config.toml
num_hidden_layers = 13
hidden_size = 256
num_attention_heads = 4
num_key_value_heads = 1
head_dim = 64
intermediate_size = 704
vocab_size = 3257
hidden_act = "swiglu"
norm = "rmsnorm"
norm_place = "pre"
norm_eps = 1e-05
positions = "rope"
rope_theta = 10000.0
rope_fraction = 1.0
qk_norm = true
attn_scale = 0.125
bias = "none"
tie_word_embeddings = false
parallel_block = false
init = "normal"
init_std_qkv = 0.025
init_std_o = 0.0
init_std_up = 0.025
init_std_down = 0.0
optimizer = "soap_variant"
learning_rate = 0.00406
beta1 = 0.95
beta2 = 0.95
weight_decay = 0.2
lr_head = 0.0279
max_grad_norm = 0.5
warmup_steps = 107
schedule = "wsd"
decay_fraction = 0.804
decay_shape = "linear"
final_lr_fraction = 0.0
batch_tokens = 262144
max_seq_len = 512
doc_mask = true
train_tokens = 775400000
max_steps = 2958
dataset = "wikipedia_en"
Each number is 128 + 24 x the weight over its row's rms, rounded and kept within 0 to 255. Layers, rows and columns count from 0. The size above them is the row's rms in percent of the matrix's.

# layer 8 MLP gate, 704x256, rms 0.0901, rows 524-548, columns 128-255
size [106 104  98 102  98 102  97 104 100  97  94 106  99  99 102  88 103 101 101 100 100 100 103  92  97]
[[161 125 119 150 147 126 139 149 186 129 123 127 140 132 153 123 147 116  94 141  90 101 117 125 127 128 112 131 145 161 148 119  97 108 100 121 121 167 112 169 141 140 105 141 137 142 150 102  99 130 121  85 147 113 153 108  90 141 104 154 127 103 110 211 121 153 103 116 119 141 140  98 135 169 138 118 159 159  97 122 153 143 165 142 142 109 183 146 103 122  91 107  75 130 155 164 106 127 125 123 135 119 168 116  84 128 125 138  78 110 136  85 134 119 104 125 113 115 166 108 171 104 101 138 113 145 129 121]
 [178 148 120 184 107 100 128 166 133 171 129 167 130 116 118 102 127 144 116 133 165 173  93 138 163  88  98 159 122 148 140 139 126 124 134 155 109 124 125 136 112 172 113 128 136 137 131 111 133 151 125 102 113 132  86  93 149 152 128 110 101 121 112 135 125 122 114  72  77 147 158  99 111 162 131 121 140 144 107 119  98  96 143 114 130 146 116 160 108 128 132 106 160 166 129 170 123 161 127 144 113  84 135 142 142 145  72 156 165  85  93 120 112  97 107  93 164  85 144 126 117 144 126 124 106 111 138 155]
 [155 116 158 169 133  92 131 136  94 144  79 140 126 145  74 195 136 129  99 158 128  93 113 110 169 142 159 132 167  94 129 125  92 106 176  99 130 175 147 142 172 112 149 122  81 131 163 151 122 138 110 129  98 103 134 131 145  92 120 177  89 117 157 110 108 153 122  76 151 112 141 138 142  87 110  96 137 133 108 128 102 129 128  98 144 104 193 143 133 117 125 140 121 100 105 200 122 121  87 110 154 151 122 162 159 137 131 110 131 138 115 104 200 107 139 105 145 112 114 138 134 120 137 108 161 103  98 154]
 [171 155 119  68  93 133 137 139 148 121 102 135 106 140 168 115 150 109 144 106 108 122 184 113 107 119 113 148  98  89 117 113 134 135 107 129 162 100 161 130 115 119 102 105 154 132 130 170 134  95 158  87 161 125 116 147 120 166 134 143  98  99 102  89 157 110 111 108 126  97 148 103 114 111 175 104 147 140  99 123 108 164 105 159 151 133 135 137 126 116 109 118 120 143 140 147 152 105 150 128 112 112  64 124 178 116 135 118  70 126 112 100 159 121 168 127 144 131 139 137 139 107  65 160  98 108  96 143]
 [123 131 118 135 133 142 142 124  93 155 103 107 138 181 130 129 147 154  96 180 155 104 102 109 157  84 146 123 154  93 103 112 128 132 177 130 137 118 149 109 129 150 147 141  74 119 126  42 153 135 129 114  95 124 138 105 119  87 154 181 162 104 139 169 130  87 116  87 163 104 122  83 137 127 110 145  94 142 145 114 127 164 141 131  93 124 139 121 110 133 104 133 146 100 137 138 136 185 126 168 119 125 133 133 167 158 130 163 165 143 123 146 103 110 114 105 163 128 135 124 108 179 139 112 133 126 134 124]
 [126 148 110 170  98 106 109 103 121 130 154  68 156 128 147 125 115 134 137 152 118  96 107 182 157  97 161 139 126  82  70 141 126 150 144 150 143 134 111 150 156  91 101 110 126 125 138 108 111 164 116 102 123 142 121 128 149 142 120 134  95  76 137 149 146  99 132 161 100 135 135 122 125  80  60 107 133 114 128 156 156 104 140 107 107 113 134 108 139 129 140 114 159 131 144  85 141 121  99 136 156 145 129 142 132 116 113 128 144 110 125 155 126 114  94 172 126 116 106 137 111 102  90 141 146 155 119 159]
 [ 90 150 145 120 146 119 172 150  67 132 117 122 115 142 128 122 123 138 135 154 147  81 102 112 157 140 129 108 134 131  97  93 163 118 112 103 185 119 122 156 103 175 122 101 101 106 120 116 157 116 130 103  98 177 102 103 107 118 133 111 128 162 157 169 106 142 145 141 175 163  65  92 133 120 105  82 140 106 119  93 181 111 132 137 135 130 124 115 163 118  93 122 158 107 131 149 113 137 132 104 135 159  81 116 134  93 122  75 110 130 137 125 115 143 150 112 148 140 119 153 170 129  86 117 151 112 104 112]
 [154 130 159 161 119  99 129  94 105 130 104 143 118 180 140 156 110 126 116 109 131 108  73 177 132 115 161 157 105  80 113 127 131 134 123 118 145 197 106 150 160 111  77 111 114 143  93 153 124 121 160 125 107 113 131 116 150 121 116 141 110 133 132 108 127 121 153 120 126 151 149 114 125  90 127 143  77 109 150  85 126 166 129 128 144 143 111 102 142 175 112 156 161 108 123 154  74 120 141 160 128 157 117 156 161 124 154 126 120 128 147 158 141 101 137 128 148 138 131 131  91 155 139 114 153 120  91  88]
 [184  97  98  88 141 108 115 145 127  89 112 127 154 165  95 156  93 135  83 113 142 102  99  79 105 104 149 101 136 149 137 178 143 134 165 164 124 107 114 149 144 144 153  90 141 112 182 109 103  85 108 148  80 130 126 164 179 115 147  99 126 140 126 107 150 100 129 152 142 136 113 160 152 153 140 106  90 119  98 106 143 122 146 170 121 101 125 143 180 123 131 112 132 153 155 115 101 135 123 124 148 143 124 136 136 107  94 156 120 156 120 118 158 137  96 124 150 136 116 165  86 121 118 108 182  86 113 145]
 [155 121 123 122 164 178 128 103 162 100 106 103  94 113 105 122 139 177  90 165  80 113 131 170 131 163 122 105 143  80 122 164  93 107 128 130 110 138 134 117 108 118 142 127 139  94 142 136 151 167 114 166 134 120 135 129 122 157 123 107 121 168 156 101 186 106  88 113 161 175 130 107 154 134 117 165 137  89 129 170 174 105 123 127 137 159 109 140  92 129  95 117  87 106 129 102 122 114 133 150 126 125  94 123 125 144 119 133 113 130  90 139 123 134 132 126 109 115 120 131 125 149 165  83 115 153 129 103]
 [ 92 127 139 144 166 146 138 108 116 139 115 149  93 118 149 110  93 102 112 125 128 141 121 108 130 100 132 140 111 123 133 110  99  94  77 147 144 109  65  98 123 119 129 142 114 122 122 145 152  99 144 103 144  96 122 136 103 160 109 137 133 119 128 120 101 100 126 124 139 113 175 146 141 146 147  80 139 139 118 159 135 117 154 155 119 161 135 142 117  84 136 133 143 143 112  99 115 133 126 117 131 134 165 147 136 139 100 124 144 174 112 103 129  97 135 134 118 114 102 146  99 117  95  90  99 129 100 104]
 [120  97 128 119 118 129 140 142 152 121 131  94 114 140  76  99 126  74 127 153 123 109 137  84 121 149 136 129 119 119  97 110 137 129  69 142 119 175  90 119 134 136  90 114 124 119 143 204 129 136 141 128  96 107 154 125 112 105 109 135 115 136 119 139 108 156 111 138 142 148 122 155 109 124 140 139 136 138 125 124 119 146 128 126 155 108 118 134 119 156 126  81 113 116 140  83 108 169 129 123 146 167 105 107 144 146 149 113 106 107 146  68 131 148 127 137 156 119 111 100 106  91  92  74 104 157 165 139]
 [ 98 146 135 110 154 163 114 151 115 123  80 128 137 130 164 151 172 135 157 135  79 147 137 111 137 175 134 166 142 101 129 144 160  86 146 156 130 131 155 116 101 144 135  90 116 103 135 135 104 135 117 125 169  92 148 143 147 118 134 128 128 111  58 146 118 154 104 157 118 141 129 114 106 111 182 186 151 146 139 140 150 126 109 126 163 155 106 136 117 163 106 121  95 104 142 113 138 131 130 104 159 153 120  77 150 111 140 156 107 128 134 105 103 135  68  94 114 132 169 163 147 117  70 123 127 117 177  80]
 [130 149 128 142 115 115 135 145 163 133 131 119 165 132 127 160 130 137 129 141 131  98 135 126 156  84 104  98 117  99 167 160 150 106 113 107 216 150 170 140 148 146 152 131 126 107 128 139 139 144 115 138 118 117 123 113  66  80 148 148 101 109 123 150 152 109 167 118  91 135 144  77 164 115 113 138  94 105 178 111 126 186 132 121 135 117  92 152 150 135 102 119 136 101 131 108 134 140 114  94 141 153 134 141 143 126 111 111 136 122 141 168 152 125 131 150 119  82 124 115 121 171 154 145 106 126 145  92]
 [104 141  83 147 126 118  98 145  87 118 117 166 118 138 119 113 139 116 146 119 126 166 136 122 140 152 114  99 135 139 101 115  98 115 134 102 123 110 111 154 102 103 130 136 130 171 136 157 121 136 152  93 111 126  74 139 173 136 157 133  81 160 122 122 166 142 111 118  85 136 147 106 105 139  88 150 146 126 147 112 140 129  77 114 110  92 134 122 136 105  90 140  76  63 123 178 155 127 116 158 137 132 149 117 113 139 144 121 128 148  99 112  86 109 123 135 144 122 147 150 129 133 121  99  81 139 169 136]
 [120  82 111 135  89 157  90 151 118 137  90 122 159 105 154 100 164 127 155 119 158 122 178 128 147 113  85 124 106 107 143 128 100 134 132 133 133 164  93 147 158 113 158 146  84 148 131 125 149 168 116 128  83 101 142 139 115 129 112 166 110  76 145 118 144 170 123  87 143 139 152 110 101 149 120  97 123 160 140 109 102 146 117 132 127 144 147 168  97 156 113 138 145 139 125 144 118 120 141 144 101  97 114 132 118 117  93 112 165 101 141  96 158  91 139 152 144 147 151 122 163 128 123  90  77 123  66 114]
 [123 128 125 107 143 152  98 120 134 113 139 109 121 163 115  93 123 123 144 141 123 150 130 156 108 175 148  89  89  95 132 139 135 178 131 116 184 132 126 150 137 144 145 103 100 139 136 115 185 131 105 135 134  78 135 130 125 129  87 120 178 140 135 137 161 129 149 122 114 152 190 172 116 136 150 103  99 158 171 110 118 140 110 110  92 144 137 108  97 103 114 103 114 105 146 142 169 125 114 169 123 157 132  93 130 119 152 106 147 130 156 111 133 127 185 135 155 142 100  72 124 143 137 123  80 159 157 137]
 [120 108 120 102 121 124 125 131 138 128 139 132 151 155 128 135 150 103 111 122 166 149 114 117 115  91 142 131 120 148 157 163  95 166 102  97 119 166 160 142 128 134 127 116 134 117 135 124 120 137 119 114 139 122 149 166 125 107  61 139 111  84 108 149  56 121 103 118  76 131 147 158 124 111 100 113 119 129 150 161 105 128 131 178 134 122 150 101  87 150 128  49 110 122 139 173 114 133  84 137  98 166 143 101 113 135 130 139 132  99 106 113 123  83  98 148 129 129 154 152 131  88 123 145 139 138 121 131]
 [159 136 141 120 114  97  94 175 137 124 154 146 116 121  79 101 129 126  91 112 142 139 168  76  76 121 102  89 140 107 102 158 110 135 152 140 145 123 162 120 117 116 143  94 138 147 124 108 128 113 112 137 125 150 106  94 168 107 146 154  94 119 177 113 129 115 129 105  92 109 136 138 138 128 126 109 129  64 155 116 148 113 133 138 116 147 177 112 119 107 124 142 161 119 108 166 157 118  89  84 139 139 127 150 128 104 163 132 130 118 107 150 137  99 167 149 141 100 133 138 124 116 135 127  97  98 143 133]
 [112 140  90 134 118 102 102 164 120 121 123 125 117 139 147 113 165 118 151 107 122  99 117 147 109 136 137 113 104 134 116 139 160 135 184  84 177 150 108 111 109 120 164 121 120 116  83  89 108 140 131 184 162 152 147 159 134 163 141 144 114 131 135  92 139 111 144 141 137 129 106 140 120 139  84 140 133 170 103 120 187 139 141 118 106  58 153  86 146 119 134 118 110 102 108 104 104 127 119 109  92 121 124 128 132 133 125 137 167 113 142 126 148  99  71 126 154 157 144  94 120 142 121 111 154  94 136 125]
 [159 139 116  88  86 126 106 134  78  83 103 110 142 138 112 105 115 124 147 105 138 130 134 154 168 111 126 169 151 124  99 117 158 151  98 158 170 141  83 139 103 157 141 135 156 153 110 106 101 118 117 127 131 104 101 104 119 144 122 148 115 139 110 128 152 142  99 137 125 104 155 140 111 102  93 152 137 178 110 143 158 121 136 165 126 106 133 157 142 138 177 132 100 117 116 116 128 127 112 134  90  97 110 119 152 146 124 169 149 140 161 131 107 140 159 148  95 149 113 101  69 106 127 159 136 111 128 129]
 [ 80 113 147 166 112 126 121 146 170 133 144 146 115 145 135 132 116  54 186 119 130 112 115 128 104 120 124 112  89 130 163 135 103 129 123 144 120  98 143  92 112 148 100 105  82 150 126 117 150  94 141 131 147 136 103 115 196  57 112 193 103 131 117 128  91 140  73 128 168 101  97 140 152 151 121 135 128 156 136 171 100 105 129 132 106 110 144 128 135 131  99 112 148 103 161 121 117 149  88 168 108 153 110 102 136 110 123 130 128 155 111 134  98 115 132 151 113 138 101 139  60 124 134 114 154 123 107 109]
 [110  97 127 151 104 103 143 110 115 112 134  76 141 126 121  93 118  93  96 126 117 152 118 150 106 162 126 167 130 135 157 130 113 104 145 156 157 159 141 139 122  95 138 147 126 107  97 128 148  85 138  70 179 125 141 110 173 139 109 148 120 119 110 102 110 169 117 145 115 162 183  98 150 120 138 163 153 155 178 129 140 146 137 113 136 127 104 132 107 112 139 179 120 136 138 145 155 131  92 141 117 107 130 130 147 144 149 145 126  97 110 183 131  98 156  95 117 137 125 129 115 175 143  99 140 145 112 132]
 [111 132 153 116 128 136 164 133 151 131 122 130 118  89 115  61 129 126  81 151 141  84  94 131 122 104 137  95 141  88 148 175 161 118 119 123 114 140 116 130 135 109 113 173 100 162 150 149  92 140  90  79  67 124 114 103 142 136 100 156 164 106  99  85 124 123 102 131 163 133 105 134 124 107  87 120 168 133 121  93 112  99 141  98 102 163 182 117 112 135 149 149 117 114 123 124 143  94 156 166 152 121 112 145 139  65 112 127 139 108 164 152 118 140 113 100 112 128 137 147 136 102 110 104 123 120 149 138]
 [135 146 135 168  98 131 106 129 179 102 118 119 113 160 108 116 117 180 156 125 124 154 140 135  75 113 138 128  98 143 126 155 136  94  98 160 130 133 104 126  94 125 128 148 100 125 147 109 113 123 146 129 129 122 181 128  93 132 127 132  98 122 107  80 105 103 115 101 128  89  96 137  91  82  99  72 144 143 108 122 170 136 106 119 100 104 151 154 173 151 142 152 111  82 101  71  99 160  83  97 114 130 144 126 136 106 138  68 138 137 131 131 160 161 195 161 102 130 131 118 154 138 128 129 164 111 112 136]]